config = dict(
    hidden_size=64,
    rope_fraction=1.0,
    init_std_qkv=0.0475,
    decay_shape='linear',
    max_steps=11296,
)
Each number is 128 + 24 x the weight over its row's rms, rounded and kept within 0 to 255. Layers, rows and columns count from 0. Numbers have three digits each. The size before them is the row's rms in percent of the matrix's.

# up: layer 2 MLP up, 128x64, rms 0.155, rows 104-127, columns 0-63
# down: layer 2 MLP down (transposed), 128x64, rms 0.126, rows 104-127, columns 0-63
# gate: layer 2 MLP gate, 128x64, rms 0.155, rows 105-127, columns 0-63
up104 093:151129152104145152177113147108154162093101195150127143162103140133116124117106115131117131143123119083107127126085127118141115170108121160183102163100152141127117134113098113101116131100150107
down104 095:094144093146089097113107129138114098153144115099164142114181101139180138137131158148123100134097133158134105124145099125149143134160126093077128069145111100138121140119153136132163103110125118
gate105 098:153092127132117142142136167175105144102134183102150107170115134140149131127086142135147156119105158119119088087117169149145124143116131136128129170159124165155095130131119147126109165107081135
up105 102:134096124152126129127087122167140145126135184065137169134145117125162148136137132136154094155122117131096132105132135148084170146145085139068088127114134108158135130112131126131129150148109161
down105 113:112185177092119155115151151121151107149129083109101112137142106176079120118115132158095146161140103100148133179162103120124117104111157128146157112131136149117133122162137147147114100114129116
gate106 092:090123126137088142110127167128162117119140134143151120136129100152124180117098148119093174125125157155061095117116148127121122091114135114096112120105137088130122142166114108146108112097182117
up106 098:100176138177113117163131106139140135089158156124117128160111113106124153150093145092106166103152107138081083150131102155121098121147102106097122120100132083138124143122135092112135110152150135
down106 090:117119134108180133094173120113105151156089094127099119133100127109133152121148136164148128152148133090146183105186101097141118189122124136115156148133144149151104147105134150131132142126119114
gate107 104:136095099156149155106097120134134118103112101112125178180134150108113118088158137116138151118101121200099084091143104111135166126143135145130155136124109112164132104114143152127093134112126149
up107 090:148128145138158164110100114110113122139132100128160183166105122104112137130160137094123102136086119155145075112149094123143186114140130138117154126108111111135137111139165162126100107124115185
down107 103:083100121069155164133101124093142132149133110151119155128079103119158156144114126133125141104145133113148085141158114133142133108128130095141135124131128107153097211132141108138124136097152097
gate108 109:144159139107135137133115135075132145104146093202132157137130151130124142105102113067140148138148127109144125131155134148094119111144145144148126131126108170130074124092120126135164149125164084
up108 101:134108139145097125096106145175111144158101159079118095143101106123127125153157129171139137136123169135109141168087115146150150127145115117099123168099175112121144128163145098141103152136088121
down108 105:143160130096151144155152064102121116117141087165084129135094179131109136120120121137114125140110180119169096121106113107101115157116094140146106129152099162158145115107111122138131097138147118
gate109 097:122138115106132163122116108123136117126153114167131148160126176107136145107141092123089114113110147096125131120182084169106095107114097131124140113184155090117094108140114107153090114133163143
up109 083:108141133136103127114104142128127152117141129159137120145105172098135115108140136129078072092150124123118132149128117173076072124121107166096110110143137169107102138088127125173113143141158111
down109 092:131127162143096080172156136157127103134084157144126099094148102154115129161130157105138159103110124156133103148128156108163158146124141155134136110090094156145144159093135106108159128133091132
gate110 096:084136156137123118156121130109089127117149136151132135127160124112133149132156075097111144165126139087116149119128146141147115149125082176149165113129147095083119129100125076158159095143098144
up110 098:158109097132111123116154116116093124139109109069105092163081103151091093143134146161122163141139118158137124168130101110140164152148125125155072158137137131133114117157123139132085120116099127
down110 106:124111143133132101173137149106131095130164128177119146108144120133139133116143092116110142174114133083130125110131143139132128127099080119165159120132138099103141111137150097173149098119048128
gate111 075:135165069093187132136150162143137118108143109135127114121092140147177127075113123144129083110095122133129134099173137148161125147097139117112136110136117156147123180123153134131140117139129162
up111 089:106076140134138128119151166098146116171122104160121127077116131144149107115115127121096126131105146117156165121112148138122180133074105152128113154118100120147158093124133153155139083112128079
down111 090:129143089092141166145126114164062145054094113122160136144140100140154128122115138142145111110130123134120116124126112125119121092164128085128150133102099118158144148120128116075113148146116166
gate112 098:087094100091114133120133120098106116168149151123077144126106105123124131116128112144119099129124142124185105084115164149109081152109137122118121130173086132139117105128138145171122133090171125
up112 096:094116117118134106121130124113111134152131120107079103115148124126119168109129105123098181091168125099133164119138136124095104158118140137134104115152108102143146082145176166193138150108103138
down112 105:103113154159135168134108098131123131108115167147145124128111108137119097160167148153161068182124121154167094113092117146116137104127162102143147111132095128136130187133090123114123115130142113
gate113 113:152163149109140135146138112157127159167139123112144141121137144160084136139137093095099139135146118135127112128165085068167118121141147156144062150131095118148121117129098083115134126118121087
up113 101:110102104145124129134119148101135110105102112147096111125102103066156130151106196133131122105139111103118144125098142172106118127137116117137185135144182156089138131133167140159113130115139155
down113 096:147166111121135141149128122151118105139137115184141127135112126113104152158107127103137110122112107147107127158112084109092085093101136199157111131096085088148169137143105120106120140146109129
gate114 099:112095123116112135132119123107166095165122106164153131104110093137154118141156122096122154127116157115136166111096150145161125139107143136141073119123120141154113149099172061134150150176138109
up114 098:153153143137142113097102140166153131082139158088128174130175123128138095133113118153126161094142099127128128107168145134077128126159115111163141156114095132100107115159113152115114137074116128
down114 096:157143114166097110147171136125107097157139126155124141113086149161111146126147124102142085150119147108102104122118138164094138138080142159081102104086169121146145126147138121128140102151163154
gate115 095:118108111104152087105126118137104102130118165132144164166117162181168135102133096126142167104155182159152124140114127128090095152107138119104159137132143140114111159118122127075154127116111119
up115 100:153137105146130153139146152119113166160100118110118110087098108113094110151153159116134108185157088095120154122119124115165161101139132140134098153133147129113122122089136150158109079089123096
down115 097:158108118083160110114109134117129112114118135171151153176130147138177129078127118128153149075164157153139078127094125129095114159119138103123124129135178131109114123144127141102133146138121170
gate116 088:114116075136103141124147147170117104127119160129111118117176128116181092109166149144117100154138090122124162138158108093135136119160086132124136132143106118112179139118110144133147158107142179
up116 088:094151116133086098130166131113152103124076093107142115125109111162110118186171102134129133134132125125157099171090120154136123091082127122123130158133169124145142118131132094123121103142088111
down116 096:127112120136073139111142149176109118109119131099106122117170106119164122063117116104127114144111107115108143122172125103182156118181104104128118147137104155135144152111107156139129143097151153
gate117 089:152068137139121137127162152118144128121109130134106136158136179147127079099116111155134149153164117095114138120105151126130150146079076120131135157163123082127158164103135128082117138120113143
up117 094:108128119121074099141148118125187130119124169119118104134130100113110150131127131123108128136103177135090124121166109111100072078164162120151144179131149150140106120122141127142111151126087127
down117 099:116176087110131117106061106116156145101132152104136122122152099096142146093141121138120103117132119129110120117138142130129095103188177148130111117104199144136122131096115136150105137133132105
gate118 098:110150106116172116154090139164130120154141161126173179141172131088111136111114157157144094143119136125098135117111097161115138107104106152146171134123119142084096139157122147090127130163128133
up118 096:124133138088144088161120127115123104182141122152176137185149126126136158118139156125135111127122142120106137126105083102150117128132100142110117105165107129155109123123114187094169097108117169
down118 099:126125141194110124095160147143120131112090137144094124091055135153110153143142093120081140132092143122139118134159140140105161154133162153122126143123117119158100127124153115171132144095123118
gate119 090:100186145120164141115146129130110090097143091154091089145113159121130175114148121152084118119158134112155144139120114171153116172108136152123130136145108117115135098132102115104098114151137173
up119 090:102166123085143084113144138125121099083158118149079109116130164136101176110173121120122118155145156154169108165111126146146113117120127174116159138151114133116102131130086114103132115151142139
down119 091:111171110138119126117188128126119081130136117118100113151105109130136130145130127099129084153152168116171130115173140164144110154135138122132128161099086149126137199138119147121119133087102133
gate120 102:144107124105106124144145160144089103149128109190130099136142110117129130134131108103160128123102162167088102134147097102153150136122165127140159089092094106095097128180148127106140102120142144
up120 096:111136180107160150119113099140183149118114159141081118132135121119136134157093109136083098164101106149124100149177126124104155118144086115174122131166116108143139157128115126102111128114134099
down120 097:121113131145147120122140115126128142127105089129188167095111139101128129136157142135116161148182116107134146126095186126105075125129085132108123136133166148143147112114112110167128183143118156
gate121 102:102185105105134133134090116106130148159140133127163111119123140127103142145089148101130173131096151129128128105131134142144144153112120126148132159128055121110099148079120125108135070105090107
up121 093:114136132096163129141123124133167180124151122138119116131095135092163191140071139105137155107164169116148125136151142159127126119115116115146105133093105108115101173103149104134153157140128096
down121 109:175099136151112116109150143148116119076107134119140149132142116132144081124179106109142090131125104132126126143133131093136144100132123122109100090102194158123165092164125157142128171132144146
gate122 091:085157120107115149131118141156188173133135112143133118122141158182116153143103152094150144083126117115147156136129099159101092149077133150134131122169129157119101115116146143134110151099149141
up122 093:108176132139151095128157134162140134151140148119115135079137100160086132123082143129128158133133124175134148093177080139134158114099146125147145110134090123091134108143094133118094144129107157
down122 099:155091071128110138132091116099134100153122135117133123122100124114122135131136097132131103099149105108143095125095174132129087195130144157106116151154163135123128135132137126178124136101186144
gate123 089:105105097107115131136106113133077145115116130130110182130151093137080074134133155101131134091155141121146112140127113101129125126178120162114100129145130117097102168090149153169100117141104109
up123 101:108135138138104128129118152160090164150144142117112168144182135130104112153105166118124111102117148110111066111171162154102147154138112128122113127120099081122135097105147092162138107126105100
down123 096:101159133111160128140200140105161117120111101178131076129077141111161139106150080157128134145125133116120174119108101127155118146090130109127159125116134159143124133139116129098139131122140163
gate124 098:128127083123124079117115145116132147135090137116130144139134103133113122125143130120136149139103148140110084121117141082142146120143048091178135100114114155122088113151092129148167116089129161
up124 102:095096150147169129117150120118123106138142168111143125109105113120122100076128111154133164138136166123131169081111130162141144168117115170147123143100176103113101139129134144121069124139094129
down124 100:118160078094111128135096142113137158132087118132146158143137142109118175145151127133095094108110099092150120153112136104131127094085082082163164093134134098126120127138102117109144154100125138
gate125 107:152073127143139119154125129106103148135129178148113121105113164111132184094105129150092136156174144143115174108106100104135134113112162100124150147152152137124157149109095125112155134160158116
up125 103:102141158113127126123122100085099121112144128135095141117168064176133131136108138112170173126117104115145144160141142122150116141136131083107154078102110167162137112124103137137177133135128131
down125 105:141135109161143107139124099130167147107130081171160113119140123157140090127164118153107138157114137100089148134104089128162099107087119152113097171167117089122166114136141127107097141141129121
gate126 110:143111122125129126107147115155110117157141161104128152156185156138153153143160160155170150094114141138127136104089101108126106163091140106129161091114110130124089119092107118126086172121123154
up126 103:102153149143096133150165138105168123132120086148119144086118127089139116169106109093093123115149097126119095153143147128157161110138130120160139197146128126127121150189150114130103131139113117
down126 097:135151099122138099114146113143132187153102131082140104159127165132117134106145134154144160136135136138132117079059117090134158169099116106105137102105136148131134094106105137142110156148107153
gate127 088:145116153106104075136123126118084124170123118079106095160108202129149132106114112108075131144131145142125130162143145116089154156127113145133158124164119112099118136126117118098110097130133113
up127 094:120121171149144103112107099067103111144165110108103128110130171126186105124103109093099118168096130137128126120128134143119119137110124131127127131127145173106096118080101154076142122151148144
down127 097:102110123130144102113118165135100151133151100137139151111118102154136166157166137117144143168091123142118122124195133149131144112141130114121142123105081137135052125122141129087111128127144182